{
  "n_layer": 13,
  "n_head": 4,
  "positions": "learned",
  "bias": "none",
  "tie_embeddings": true
}
Each number is 128 + 32 x the weight over its row's rms, rounded and kept within 0 to 255. Layers, rows and columns count from 0. Numbers have three digits each. The size before them is the row's rms in percent of the matrix's.

# up: layer 6 MLP up, 1536x384, rms 0.205, rows 200-328, columns 336-383
# down: layer 6 MLP down (transposed), 1536x384, rms 0.2, rows 200-327, columns 336-383
up200 102:137146145147161162154131155118189135130093112070130152137119181112099177160090082120148109132122174118148107196183141115159121096134134071135124
down200 102:155123134146108087134171150121200151168188143169095203180154141059139136130098096046091160125130053119124165103203155109109124125163163083099124
up201 090:148137148072108136107107104121113053172188111174133056130178111119100099092088130134121085092166112105112141129191129108078101142143153182151130
down201 088:117087087103169151125110125140164184127096101152129146121155141092141159147144075144105137130143080106127153126119136144112159113143161064140130
up202 094:121112121108056121145112178201052170179128108126175138131137137127075160124101083058104071195130150097133061154108160084132118074158155108154169
down202 102:153191137109202132124109091069173107116150139114093091136158132130174118141154094139161171038116093198157115102130110182159131163066120118114064
up203 101:093148141173092146100080155109125101102048115102086105090159107190077180078084130109121149103174155139153155150134121147058160106170122149164174
down203 100:160191116169095138134157196165112149104142134110103115112083062110092114116107127106159094156087129085120131111164092140167146112163082167097098
up204 103:076117106129190157142122114116119115131153190108136128113121112107110110136143134117167111149207183138146067090091082132082087186106170107116189
down204 102:083115180122123103130107120209145187193122131157147088182136127126120149101217141135153136135115158130185144144097147140111089188146136135070120
up205 102:061144160133109106138084109158150143098162123088107173144193115124098122150152160150106126094155115124192149085157103067163137167152094120169098
down205 096:076131108107157151063143108111148156183106121155075120081099146135126119062167095065108066118110125125172131171097091134083080140146104150160120
up206 099:177180162115153156163127129120125152091117125137122133149128135197139058147138147133137142043153159130085124178161161102166189145040154145167141
down206 103:116141130082071116169141129055098114138081133142147113092171098121092144122126091106119120113136124194135074074138122160103105108085136189088165
up207 100:112159101145108170119093102125147077103144129080096091127152105137119145144185155139100068153089066112113077098156141097112115151134128103152111
down207 097:160131162119088121073078173143152148112177136108163155144135120148131121097164124088123156104113128157143055149136139126107092106131084107120154
up208 088:119171124143164124107165084128107086177131096079118085075120118091127176118104153102082119144185140109128121182096131109085114102100161158080140
down208 088:174131116127077098091095193194128156089181106174123163212111113140111140126135170112179142100121124159108133101123092162163106125201123080193128
up209 098:078158068089129123159055187170086161162174114078111122092138098091141062195142093107134120176115125106114129070175141095131110122149126103152163
down209 090:134078126131108144127158115139126151134109120114100161112108114154162160093108132187048095144144140120123105132135108136159115154060132157174062
up210 095:161129124083119084110172127129166105114122120154116109147124200157040112083117123136095170117172152111102166154089116157133087098122098124146145
down210 100:129152138151088147144096100190089085125146145166067098170154074100088150123152175120068088090157081143068087169145140124090080127071124105193112
up211 103:084179163106109108133082117093094105120120098117115090158139113207101081058147081194136101186117170074131146106172170095121179131182164109134056
down211 103:095084135168168087133144150135135080133146140147141154139163135115150202135117082035076143157107082153135080165156136081138137137127146103121170
up212 103:196147071089137069134173167087142111135086102170192153137155097115137110135174144132061160116141114144104099156098137159099143104163168126131138
down212 099:121153054116088123088194156105161132071151104092168164140121118121122093106108157101120146112164140122106141123139159129135136108094118166152118
up213 099:042089081069173108164098074050166113117119158161109090109150146112157023099166109157089198094086119120132150164119160106138164173133066101118126
down213 103:138074157099102115107133158093112044096092141124163183089109158173156133170141175149072127154159140081102128155107148156162124108083098130127153
up214 098:125165103073077141151117130113150107133134200112145119118123151166152134130167109063163102143144149137163113113157154099195155186144082124172124
down214 094:144097175121108167203118109099167177075120126111161183066073113142135057109108147098123112083112128124168136191153095101098095130153121149142116
up215 108:210179139099059113104131132149106091109125177157142136153141134161145133106179177154113113128125088175128144153120165129138173111098125157142160
down215 105:116115103128132176114082139151067104104121092132082179183146155096105107099100160146111141125146112123131190137121160184114136118134116153109117
up216 112:121107130139165154137097112150112071204069144126110138100151217199122079156158120118131111143111125104137182152164127051129121118101164091119109
down216 088:098126056146146085099137101111114084111146189130089057147111120104134129120103155100159159154137171124085121119099133124141107145096114152141151
up217 104:116100081113168123093156078094122158115193155123089168124157119122088098160073118059149137088152131153194166126129137130154086120073097122117140
down217 104:110146110149174105138122124141146129131099178162130136109085090148146103148151095132095092182096098151145117182091129080094125149146097121154062
up218 099:124097127080106160174106090091137168182143157139215148103197144138178153119092115083123119114141143112123110122123135110174170157078152141165094
down218 094:114119181071166105169087147104104113129116130182092072166144104142083108129149153132092097124167173117089123153094118166177124092095123171150101
up219 094:139126138164097180108100105118133139161154134126138139129100074117177133141111127222156165084102145169088162114156164095111140120133108156096101
down219 089:123157127100107136140166183112151164089118136117041091048072181129136165147101141114116144124125125094133151077047118139182109111059103107167100
up220 104:145085085159090141131173119159128160142093103139133189121139145133113159070149104114109071193125115131049093067141172172136118137086097148156126
down220 106:131110110057133121181107152138122087157087130151128138184155169186127109153088093130127122177157150102133109102126140115136121092120160079152182
up221 092:085104068158119132121143165154096158173156140143077156136054128145138096097157152124123069111163117127137164069153169179103167139156141131079204
down221 093:136137174115159158138153138147102124102175174138152096127084123100186096116137129094152122164108115136150146097141123125089196156139141117105085
up222 099:068131114170187123176130116157186122096081115120126138154138164138159136044110189136152168105113101133156100085122157056076163086141111152191135
down222 100:044145142144091151131121090166155078141160083132061069087125098106131165198112105102131189131118123079130128126134116110140090124105109141094094
up223 102:136119093125134167135124211148132089143148093151078182134164123172138173074146162159130113155091096092220128114126153100162151060103130124205170
down223 102:125106170152100127135134107098124154122107094132082067150140109088075143116110136120155164079149115148088146194143136109090128118113144117113148
up224 104:169131056179158146096107114172159138160096018138059052149072133128169081142140096129181126128192122100095125157101108163106072133132129140158084
down224 093:168155109161074093083106108153189122151118132055119173044084107117108125083104135098110114072147103128121136200097161136167104074133133106078152
up225 104:103131184138081126151130088096150125135115104161132157107171141101184147155113115110089044148110142115137116107170101088127118149083158150140136
down225 102:141086096159181080112153165145154111123080154103164109125089101096142119153136115184087133078105096129142076183144150141089170138132090085148080
up226 089:168066090098179116115124127167162084193123165129130139113156135089172136133127176168098124151189089133149128115106151186146169093142191114087112
down226 088:113090098120121120074118093140213127126126107097118075134119181078119080126119131128136162164115176122072128157116117139197125093110079144112160
up227 107:122104130110116102088166101143150143093147167143131139115131143092110069146121144141091149127136100157144194162149104125092127092114124133141115
down227 106:064117169143087080120119095087094174126112164210176106176146095148154140175107119091102120122077150116102126140144149094137170134180077089095152
up228 102:180160171091146102148077121105173124172179064125108126102146079074157144132142175130163091077096176164156163171133107078121189135133191113125127
down228 106:101103078144148150184162099119123105125141168121158098068125150146110163162098116157090081102177154134151122147147164153129092154160105144117126
up229 109:079121158143119106171106140144145091144213133122138057145153173150135081095057109182094135145102088139170105110149163115094103097124120135104133
down229 072:121110171114130068125152121156135124173214138118128048190089190152121130142122167167070117139146158125101115090079118138100110150121135131110141
up230 089:110114096074126099136154128154120109084182117086094174177054187139075098105135188135154161136195145131143146166113119184101140161088133148178126
down230 082:119183149180125106061123124182112160161080127069146045168197122201164109115075114073061139156128164121057112068074164096108129142143169093114171
up231 106:040153106136206160110120099117182114100124163106094100073104119112124159111114099138112137072108117112108094132132092152145121158138132069160192
down231 117:125161131165134118065091108131135112126120132155101068062096075144160153143119090099153149113117134089166103134122152145118154148070153104159076
up232 090:157099123167125122164204072122127066166090125166161094143126103118102096125126164115175069095165160164159189135084116099164137116121185128122126
down232 091:126165120110186137076121137115188188151131097133171137129094109063163146089100129164105157157138172087170104126095157115166121189111076124178188
up233 101:193071174105090165174134138146120090142097115117143170126152117134124130139132066104097096126146150070101130132169119116087152175143118161082125
down233 099:164141212078131118113126070117126100160091115139137120130101098155208167128085133103161116112139137194156173160125080111132150137082173101089112
up234 098:061172088120111137184117204100091116098163109190098122163132145129205176131095183159142082089091159165165073181165185187170162154101085079151090
down234 097:142152141132086167111145124186139187113166101073099112157179125129117120195103110117143122127083167152139134080172146112139058072175148158108149
up235 102:102124134155176156129146102069171121141157136111107058099100111123100132139108068087143186143168105100147060128069169166149099186198151124115076
down235 095:172113100091130179124165136150138175125106096110116098059169111104113072160125158080161120159137090142043110139150078086104130136094106150111092
up236 104:123128155178188146133120145102121177081083116130093160111105118164132146124094125097080092101102088128089146134084129133107168075224141177111135
down236 101:116119131076132096105167123108171107045094090101146094123113164071137113111127061147154148156097126093161142132120124117118119126164095147082192
up237 103:134174139108143144164101099085124116112118053086113130134099114107170122114071133109131112091154079072127142054119150115139112147168188132124116
down237 100:083142133113091142078080153121176135101094201136116084098174131070120094130077083167170139112048153152177124131145108145076082154158117130125156
up238 089:108109124185149082116149112115148120166167131127104152118166120108141115151144091173206136087119103107127109085103092136071118198203116160108156
down238 091:101066112109070151113149125154126125109091102082188091172102192115130080073088143109150158121158109140206137108081172142119069117092142082178124
up239 098:054135143156086124206078108109109108113101095125086118102136198179113127141160098123111091107112084110144105116136104130161151080083122080116086
down239 089:166102142139144137080130105097120163080149154112153177122123105114126166145155106169128114089136148118150070159096127089128134124132094110103095
up240 098:081127147083158133171211139138155149166118111129142167139118107126098132170127168104175095151157088117070159068129183145146136138107126132147111
down240 094:133173120197151153116157142131062110084140144064141126168141114094131128130147120136080095166158157151147168145145077062117090138110056132141101
up241 099:075149121103148116119140125105112080125145091137154119105105110110089081117186125130105123145116101100140121119092145187159181110103119153104151
down241 095:187076151114141102060149113081141103171102124079072088139143181163157072173109105107190136157127147165105126128127134193077082081142088201164189
up242 104:091133117103143161163091165093162102091097108123162167113104151191106135140126158159151154117142079152185173126106137153163148179088159167140138
down242 106:148175105130179191124131131171146158105088162109121096056115118133077096148091053225178120087169111151169137105111179126153155139156154088111143
up243 088:113106132147115118100165123152058121128145051090100112145134125115093094116086123089163160060122144160139135060164201095092170116147141169131123
down243 087:117131174089145107203090158143128109092168137126140145151096109193143084077114179109153071115140152104143177106101108148130181161100147073128101
up244 097:110133078151109123120158148115136120123082103125075134146145149131127143103096157100106120140140119150157124051165196110127107131111156092148146
down244 099:150078168121080131074151134196099160151143148109100114088142100176145137096152088128122104119113095126157091138129139137163126135152158150146088
up245 107:117161122158149129131108112124174120132130127122136164194102120131127115131123161159140131116121143075132113116134138085149106114185099156146077
down245 112:159116099098159112135100104166051146143151131057115162126085135113164095136106193166161133081084095152135173139093148118114112152088125123196107
up246 105:067165123166192170055092172136123127159102146120121139170142157172127171092135127130154195150177120142151144099107172121140144134168122170044127
down246 093:113120199125112079155170118140113098129169096156130116157082170144095065133145083109083112132171155112136124133169089157095123120034081111087123
up247 132:069111166144145109159111133167126130168118143139116087151167201129119047088074171119071130125056133114113140101160136069089156154103133105148080
down247 076:102129143125177073128123145126121083153197153139122066144088195147100131108145162169119104139138162101055110109093110139104100145075105130127111
up248 098:080072125164167109181100152127143103133177162107126122122131154139110144176112135158141183125113131128139143101166129120136122179164139133154101
down248 094:108151133154137099112135127124157114133080170158120137143141094092120137126149108099087107135102104122172151149177081130079084147115169110066105
up249 095:058044164080191116128135141089149078109074130166076142072128134133064126091108124168156147111141099081167140108111135105121175086182151176105134
down249 086:134133130126065088094106151128127115173143126125129007107142175093179109145111098139172130115168160104075141076118077140150107179153091112119046
up250 096:093133154090123078125087178191202141108120158140088109118118138126168154126151170158145129125122086153132104108165088134097101125132129175064155
down250 099:168155114198092116137175118146141164052125132104116142177109144107142160137176086118096198149094167165126109086172110161121114160138146106116146
up251 100:086103102117077143168126158112162185167099165160116151123211155105129154062135172150147098141072085135138083105145128176111105101162173125129136
down251 097:109186104104174157127078118083154124101136157148118120170163122097153066072132128091113111175109118124131149140075137135156073175126143171144136
up252 088:081160060160117124095094067140154178156144150193174165061125098157087061146119139149149135129117214149164128140109127103120099167099148145172111
down252 085:124170144149123103128170138173137130161110110170057114174166145082138148110135110070080066069133112125118151099116133121188185096124093116109164
up253 101:122158117125053114137132125110138073142092138138099107117065125126124145132158051103107140154114134110167085105104159128151109069148191166087119
down253 108:135135067119139096117129122133153164138156120133134159152092151116176169154120077122095129102102152077164119093163066193161121158075169088147166
up254 115:115083147137148168151161117137134149085162188109087187130125135113171133095148081117121215138183094096140140067128110219134133130145096120038119
down254 121:155101123112073067108156152162147104094121092118123072103119139110171087162134133110123213177094137124067161127108100104082118078133126117125132
up255 102:151113162145120170089056149151139099112094147165091188152184190131106146118140086187040115157144170109137143116115143139084145113076143142091119
down255 092:077143108190165154125112084133102070097109160167120068178110104138172191176112081078126104132066182122055158139148158124132162049121133138136057
up256 098:117021091192127103146169123118128157119113133135094121093080152125165163134136136189152143110167082117154080117161122140151138138100179157103124
down256 096:141066109192068115106136108143162127129142119133083137125104129089125163117118135118169101164063114146149166151130234146103076115108156091134092
up257 093:068151113095148121125097135150101104088097198100103078135083137121143160116082114120136166130159107108065151085083126139129167090101108169160097
down257 090:127113141113149106123109139106083175114102144140132151111107135076154088136133137075135077090140166146126114136123119087061096159130078111096113
up258 097:128155141114089181113147141146202033161116052166105123061113115144143183114168131151121175178047119117168141144113128177152145096135139120168070
down258 091:089110130105101123125138084148079111165178127089196150152109069072138151167126147123115148148161113093125093100116199066180112091138073183149166
up259 103:099189126148156118129073155128140165169144111144129117126091049131091118066142085137135131135180093127115114147042128129120109155095151139086071
down259 114:130124147107134144131125123143135133133163171050130124131129155149076057056158103118144122137144208123193160134101144104146093091127136089158093
up260 108:191172167141095126176108156177139078118214076087140167179120110122078078080129144133171129143119054164169095127164150121136109143145080110113150
down260 105:159164102160112129109144138116087133122120145099126114167096202117164107074103125118151092194105140186103129136110148121207094129152144117092099
up261 111:118129142132148187140148091173125096112172102170060116075113132154135046091141121088095099179154086138156136150132141124137152144173123119151111
down261 118:079194164126078141088137086155117083119149080093095128094146172149103144113176111083141065158143092079093092151100111135146095180097072166159104
up262 099:134104133142154143146147112198128116117175132130109143107174193115151147117101130067119148168082146161096082137151063148138159135152140127063090
down262 101:132142168153151142159168180110149152135155159105176154090152127126146132081158175098195136137144117117131164147113163117156063110102122118099092
up263 112:163121115157145138112107137103131121163152096151151099126122139119135098137138119112135082091164130172116141123113072132160090107082130095164110
down263 120:182124138169099159165131098103130166121092108088148089153134152142131127212106108156170121093125159152143160122159135108122115091131142117169064
up264 096:167131177161097104091122072134158119124141093098096124170104152161161139143090095121094131141117133126152134144112186097143186159138136141091137
down264 092:134108145120156140117124186147127176114146098136144129105130105065110108111112198154116165135086097147115133162099134130155150087143131162096147
up265 102:165171130160085029101091152093169111151144142166165149125136110118132105132168115131157104158094116201084124095186154093144122160139127099157132
down265 103:203144069158154095164136158126123116127143181141159137075151127124133130086118131147154114178133119055122115067183121083083082132144151135031091
up266 100:078099174170095120150119117101123112103124067095175155113132120113162102134105120149062119087089147168105099142126127125169184183106165145087147
down266 097:131059112059186178080119168068141110093124127111151173069109108148135118149133128029183144146088090167155123071069138144072166134089121141165143
up267 094:129065125184099122170190152126089145118128150138076139134123035163105176094050085099113125142123129133134134045106145140151188209154143091102063
down267 096:130148084144154118052077168131120100084168116083105089101197088096089126109157185121180147108106128082130125080107120110129139076081112197132186
up268 100:103149174116125157126124098163099138125162113122121166102121144133149170208186143085064125108180160105127184159140148139145129147110095112110127
down268 095:081112090130132084145068113080125123152061111147158111176170091175121124115147105137154094179152110142082183056225155125148120127047121122147110
up269 106:126075137190158086153105121126109075156147126082175148130149066149116122108148132144174160137162106178110154137132109116128121188144204141148163
down269 111:164065177148122106104137147107145086089031100075110112164123068086149080086187140153124122122182147160177135141121085126129106159166056100101083
up270 104:071177191090151165112095157145065180194123189104110127094128130180145099131144115136151110148127132117123094186151125153127136160071118123122163
down270 110:135077116090174144105130153109063146118142102058114104176119170137164123145128110117149111119146103131113158133135154094129141109142145031145148
up271 099:070154118155082146121098089130082138125101070153132182113054097108166105117149154168111186175095154126101129169142127161137175111111193167138198
down271 092:178143157104172134108122161079157124114100154103136092122134127111090114139101195056091211082121079154067155074183160099155114188160137100118111
up272 102:092118124175093086155083108124090109155148113157083169084160145139142079084153131132105117151135125123145083147182146155122121145099182144115117
down272 101:150181149128164093181089133066164096169107145151121132093153165099161071113084074139130129199110103161126103080103145115114145106140102079094143
up273 092:139103174126081128155132170174113174115129149116104095140123144134025196133123159167122137105124120122154171118159089109149105056166077110122172
down273 096:080131103112128082077098175124097141135098124123152066119063091175148118146141109129092069126106158099070149130039124122115160104110148105134126
up274 101:160150140161080149129127157133127146178131113108145142084150131108097148131105133127144111123113108122138198105112152092172157127111129083079115
down274 094:096143149143205159120061152150092071127208154114105139120106116153152178118172085150135074175124188095137146133161095086093179131142157088134111
up275 088:147063142185139107117123112129140092136112121178118105095096134143133207136104111158096086084122187124160132133144157112159092047173130151129108
down275 091:099071113154082112179120133115147089094140081183109210138128136117108072139207143140120101127118092133169118122079154117102124117102139088160128
up276 096:185135142107129139121083184137141122109115098161076126098163204150122159084143178155124166087043153169094107050128081141126091080131070115084156
down276 095:138195158084124110090173119075149148151084088073082091133171085096153080104114176163086138151120092139068109153127107121102114116079212090093111
up277 094:124148111139143079104129112181118112144140169139139125156156149115155102118099058111128139120118132106155161165138113145139131133180129173081126
down277 099:114108161145117132097121136124096151182158213091180145164149108077156101100196049135151116114109140151124120100130171122165120083147171144143171
up278 094:143124150067142074106106060116047108105093190085031155091172173156134121106118156100083168124140155101172093088161196151091127104138150141136134
down278 101:077146104168130087093116122128168172097165106126069085166142123149107164156152119112121116165129150092094086062095104089136142156141101113135106
up279 100:115109119099188165139144124123148161110139198089094144177100103127175112068145175155105110158128121151184201167083137115132143132092105131085130
down279 092:115085141145102179146148101137090092092104069176129131133105093106100136142175131073155152087135069097130123101129074130176179137112143113138191
up280 101:194135149151145095120163136117136092087170159124096124179145151113130121146115091126148087125091119113109137148129122148137153189111102202125109
down280 096:138057119119139150104129152188050140137141108141126148131123116183116122160085095131119092123168121134124146183202120165170101110146151142061071
up281 098:157076096093159165138073162110129182176115112173157160135136121072049118118108139118085146154095159101152118108137147203113105141095065129180086
down281 093:135108157095073150129093115113160122149067122066079085131130141104093122092103138156196140159127131149103115159084133185139165115146149102151135
up282 093:065128113112120178102122178077135116123156121116139118128121104111124084124167073105110114163151146091142164060143107097127172065133137141139090
down282 085:131110120133164063127161146177146107174098098142143165188108136156120140147053124129159141133129095104126100177113130109178087174120130147137121
up283 099:152142168077050082138103158070109120164101141123138132124085132147169124126162175129093119212134101121166192138145170062069109126157106151126190
down283 093:094121079126110125120105099198149049109113055116136150075165106067121144129178142130107149109097155111113124138088107117134131135117132076172117
up284 112:071122116172127071125137110067104163089156143141084132125135131141124119136136159159154077091099164089123151148162155125133108162097151134105153
down284 117:123106097106166110151106153127113111163100141143149129145098106119063154139093180055118185155141133134069126167226115183143108124109169137147118
up285 092:172109160150085115136082131108136101140158129149075099152097155128088116080134119135181129118140079076123115157165099126136107141175091146148127
down285 091:131150077111147084096123095147206108158049112160171096080062106113116144141091131110118098075106114112112159141123152120050149116083157116103092
up286 101:089152124100144176139118092156148142117148142103100135165182152155097123076124131119144109124134118076078146166088168119153143096104128175138125
down286 103:099115176063099147103126189088207138145145159106128156145120094129134124098160051157136142146118081079102078139118111057055172129118096101098152
up287 108:125147120131095111133085058098174037163119127135108125176198163113141123142140080142134134133158130116181143081116075086096136123065121182083063
down287 107:084101136136154093101087158110104147121166084086056122167160133124130158192054100080078115124098125093091129130114159118094102136112092146093121
up288 103:062181199153131074184093131082095102170171087133142130090079167042122074147113112160146097143123139138100144106152158187134126053147099111123093
down288 096:125135105179136166168114105109121089132113167151168078148118159127145138145121132101120131118175123127099099160115114152125106138178146124081075
up289 100:177169140184114103129135106134135073153088171193156127127126140116172090117067183096080092080159107126170135088099151118168130130148115109126171
down289 093:155144086152176123102120135113174164160143144104133113171119108082150086126135146076075102083061104156142154135150138105144124163087111172074107
up290 091:100169151156113147165128109140145134115114134078081180134130122147176085125125094135092124116156136150155109184094028165168147074079165137123171
down290 084:124108111094156162124089064110146096143158142130110175100104114131123092082169163122182121188114113096111158140158168154109121147114145171147048
up291 097:140196103162046130149137166085091145157164115117126175145053195172116084143128159126103130066144148100101116145135151136115104162133130102114080
down291 097:088088118148117163079132112173148158096143187185127119156131132085124073160142135042093146106162115132081094111159114085085125149057078156103151
up292 088:132158089087118105101153145143166133127168115138053136096151074151093148155166063124137032104111107108118097128103169117090182127138097103083095
down292 084:083120139147156131112127131179133102140126083099141051146054134117105083123095214153121134140171115109085102148173089140202108163159158165120175
up293 102:131078118147142113101159103094146097126147116187131098109096134183076104099169111108136178130096131123163168050156105186096107187155122092189073
down293 105:111180095121152150132106089119140165111177156129120094097099161095197151111146114103106074170067132107075106081155066146110162124136111091180138
up294 102:191087101158100095067143135210158076133156151125118115146130133105145125100155086154124137161156112182199102123171087085139183141123136070120079
down294 106:098171133094188110080151187127110169105142095158092055193121081105097135118090153149104173119088118134107109077131109111125075115078121105164120
up295 106:132135163080138157146095107107101147135189175164136119151154128101178130151133169079113144141183103106125136162131083106106122077148184116175160
down295 102:150160153152170111137102109113118113112122158095123117182135119091096105151162168155087172085186173196038110111173091073092116109091092153163153
up296 094:148080167126144127108170092176137137128105106137096146115149134064105146122107175179127173051185161102180167147128092141095128135171162155105176
down296 094:091115106128136153106140124126118162100122111145158174115191119148066142091153099124151133146155091150134112170137095115123110130107093079109127
up297 106:184151113190148103167112179125148162143171139095128135114141142153030062172106075097080142190109176082132122124109115151162198134099088064198121
down297 118:137145182101085070141140186144116133124156128124125119119152163168182060098106139110124168137102154096158148099121131115147130143152103080169120
up298 096:095154110154104183180163106154114130098142156116089130162114128102080146141084138168122151126099142042124085142139131118144140084094142178112132
down298 099:074127119121081177136165133124108134170092139100069136108049097068110142193104130143113115095108139133101152153105181142127114117152098128192102
up299 099:098101167176154135145136117157155075128147069101128159120112104123170155193083140108079088093111106114137145148124054151133154178124080107111131
down299 104:174117115126114122072055176134217157070146186146186140141146099114099115182143152081077173138098143132186095167134172120141126104085115138122178
up300 094:110119092130084144205154166109166188066176153135114185198120111126142090169120167148159114168139145116185137117071129114145129140199063121137174
down300 094:146102029112170033148105119147103156095065141080171161133090155117124098115098179128148119135196130160104140123145099085100111144108093145127163
up301 099:118124108062117083166119123158100127163128143093130127078088186128146186139129179079124109117127176224143095108136127131102180065100125156164111
down301 101:154153176119132089159129162112078127103051124088186116170179150188085107145164132111113095133123118123107108121146097098153136144136083204092081
up302 107:143143115114169159142090156127200114196112148164119133125136137151110137080117146086096129154108141111087066107132083141115095078072133165130085
down302 109:100106072144133152109196154145121103132093158172182184113066060142136125127099117163146043149116145105120147117080206172084074108175130198129140
up303 091:181103128083135120175186111091137111173132097118152105161145124110090125102123106086121107156097125116120081139175095159113090084074148145097094
down303 087:072153135107113147173110118110102107191097108106095116150133097120140098130110126160135167101100124139143160165116102110114156104162150050091148
up304 097:185075098105151084123103185103161107154141102087110160101139076182104214123053096137154128141198082088091065117128162158089141097126118126108142
down304 100:088143150169093103140186055133098112150113166147087054147143130107156207171114133144096081133062140139162129204102103098140152138168122183097108
up305 103:083120171098140192137116066184169132086111102088114114100177105132129041163131114153130106150117183104173108126107144120086174174139136170084138
down305 078:141100156175191120107130192176119095217163128120122117117132181109107134149149115131159115154122147103106145132097091137100135197081101161095137
up306 098:081143145071085112132097125207117142185134161105097098199163149116109133144117157123094141154169124124194143148099091131128116105117115169137182
down306 109:178176178085169145160148136027087131103069079151086095084135081136144083107104075090204184091096119099133146086129159105122162097000145133183065
up307 106:130141114124146084083119161144127173072133103129126172149130116117085081137099136189121112086125086142114115108100137209137121172110117129069208
down307 103:114107151147105139069153125152064164153158137083128091094152119107106156153175135093111175096182097102117116146117159050168165140139110130103145
up308 095:142151103172143115134167222144120138144112095098089070130143137151140130112144131140102116123123129103134157172122178167088156101144104125166131
down308 098:148212097165104160102117143109139151081028155115155130133138141113183132150197096108155202105086086094220123157114134150115128137171130112099143
up309 107:086077148112152160159104111181108150140196115126132142125144143096053104124097097083085149107128143171149148154120192100161142116128143104134099
down309 106:092086103092163128151130122093127209139136135147152134183137116125153143111166145164173141102116052151095083084161162111111168112137134110187141
up310 101:157080154129069099192099083108105104077088111181129061142102146132161144116113107117149116169137141088106113133153174180108183134138140159136209
down310 103:132167129086086162127107111120147153129145155137062130185158127134184114160109102114099088131126135156091148163100179153091150127140142181126121
up311 103:119108119125136103106100112128115106184145112171099107089195121106108129120176076093123113144166168122133153096179124130128098145124146152169170
down311 103:094096138150153138074136110129149132104152165131160145099117160142148155096141105130142155125184163062213051122134188133126142123116130151126150
up312 095:147113093162171156159133202158125136140093100112083152119132134069133152123082122123145120168159111123078081118115123085214171104193084095122110
down312 095:101137129093133157187079110166137135112147150109194126140119152096101100152160220100148113100118139167146194139106118125120080137140133139187114
up313 104:061126196164190125133116188074152104152127070107035121147136136105152146118117116119131080120168105130138107097124121096104154150156143098136134
down313 105:100108121074110107111122154150216121089138087107101121118088159128092122140106079107157239171107079146164120101101104133124096073199123154143079
up314 092:054116115079111137074115128118077084117126123107109178142057138091104105056148158129071204165132100170109116144151157149130078065176136163218110
down314 085:155137157124128111119103170173109152150123151163141080189138104158074174165123134111198070086085125120163147102137107112158162200120128090059126
up315 101:104165096113154123098049157124096176111091131092135152209130152177203083169091170114142132188094160115129169140127132154194157152120126103093119
down315 096:137148171140098109133133135071215098133119139149143160080151107139104119143088115133161130168116127097171064089126131111090151055117075160121207
up316 099:090083142182108140142152186083126164109138147147138103112108096130149098154170105128097147174106154147109109105094162149109114046157144176139090
down316 093:186208080098120129107128102193153092168121175139109105139084151158129131100114150144131139150131134102098126184189189167135144099111139104103068
up317 098:122104065096144102131139123128066171159178154077144118084148133133097144081093110132154122142142115128090143104125187168138096079156122068161156
down317 102:152147135115118131145165123131113233109114102207137126162166088191103140143145080115120133079077091179136113106096149107086138088097155104135137
up318 111:093117114102126153163165177110088083163147150053133099149105127136159161028141127109059109121142182161174145132158072167109113129140138101097133
down318 123:112112139157120118126184131116086169143102117081134124156152147178150189067118149112079185158115082084148174124151126148139155155140187092102078
up319 105:094106159053131123105177116104082142163138122176094077149147133138162086082163086108125084134150135109158106156154137165128147169142140176097115
down319 107:144118136165077092097118157162151137083074169119136141092141113125120084156141153113155209111098112100186174148140151166105117151110132088143078
up320 095:154099157120169138176152091102150118172160080151124184065104102212072063094092125129162135104186152108161111145101138195143159152146206153127157
down320 098:117110106143125144114178133129121107127080136129134110177161140116152128159136162104140178120148035125131107141112164102167126149171142155118094
up321 101:105077139162136140139138118131159158153127157197171054065111141138155165156113108102129100109149083175136136057073181162076102150132148155117159
down321 110:173152143097109104159062129199112136148101132112135099194153150130071098169121172098150117114120203199162112176188112148173133158048125112116169
up322 100:188142113129115108155075125089115088176158119108120171088107106148079141098177155136100106136139097106138135149248150159101157076152132132142128
down322 098:099150178135081139150101125147173133086153099107137105082124153139167113085095102107109127157186138125168059170138156135114131157074104148104168
up323 098:093087117103110152189135114158119157154074172127152121086138124163098121059119129149162150122135114087101085175126110209098127189097124085119169
down323 093:173163181174135084128109141132084147155182124143080130116089131139211096137095132141129139138117166130091150134140089222150127123089183141121116
up324 105:073145166119162128125129106141195119162144061091097117163119152182177122092131179125139147068078125092146084085120075146124163152134110084113096
down324 109:155072146182073038070085137156115099178070074096105089191144115137080106126148170146122144154105146116095086097136098147205162074116137082137119
up325 109:149059106071144172172078151093111146167130154098149142160132177123154126074085200189109087097154137137084154183147115191119112142142123156124146
down325 109:132114219091097117080164100097099116132090127161141106124062124146180115146080140113095082177137110127113132206123206153146196140125052139074088
up326 092:099249135094088116125128107087142131106084124169148094109082146180130110106176087149084100116149134116160153109045169110158165066143059133098129
down326 087:071102139112049083106142114135116156133109133113090167167214143107188086164084201083130172127176141174079149178128184154063109139116122149155069
up327 101:081098149124172161140152081158117128154134140095129132127157079165133041116085139153133180132137114176131160161141084122181096112138127176060041
down327 098:144158121108104098131162081166115097114146127147150056166094140166096134126188167081139159159178139114100112143148175178088115138196080161162143
up328 101:067161118120165112164131115160139116094144085122130112177138161119074108089039067192139185164121129131133131115142118114068144131118176040155182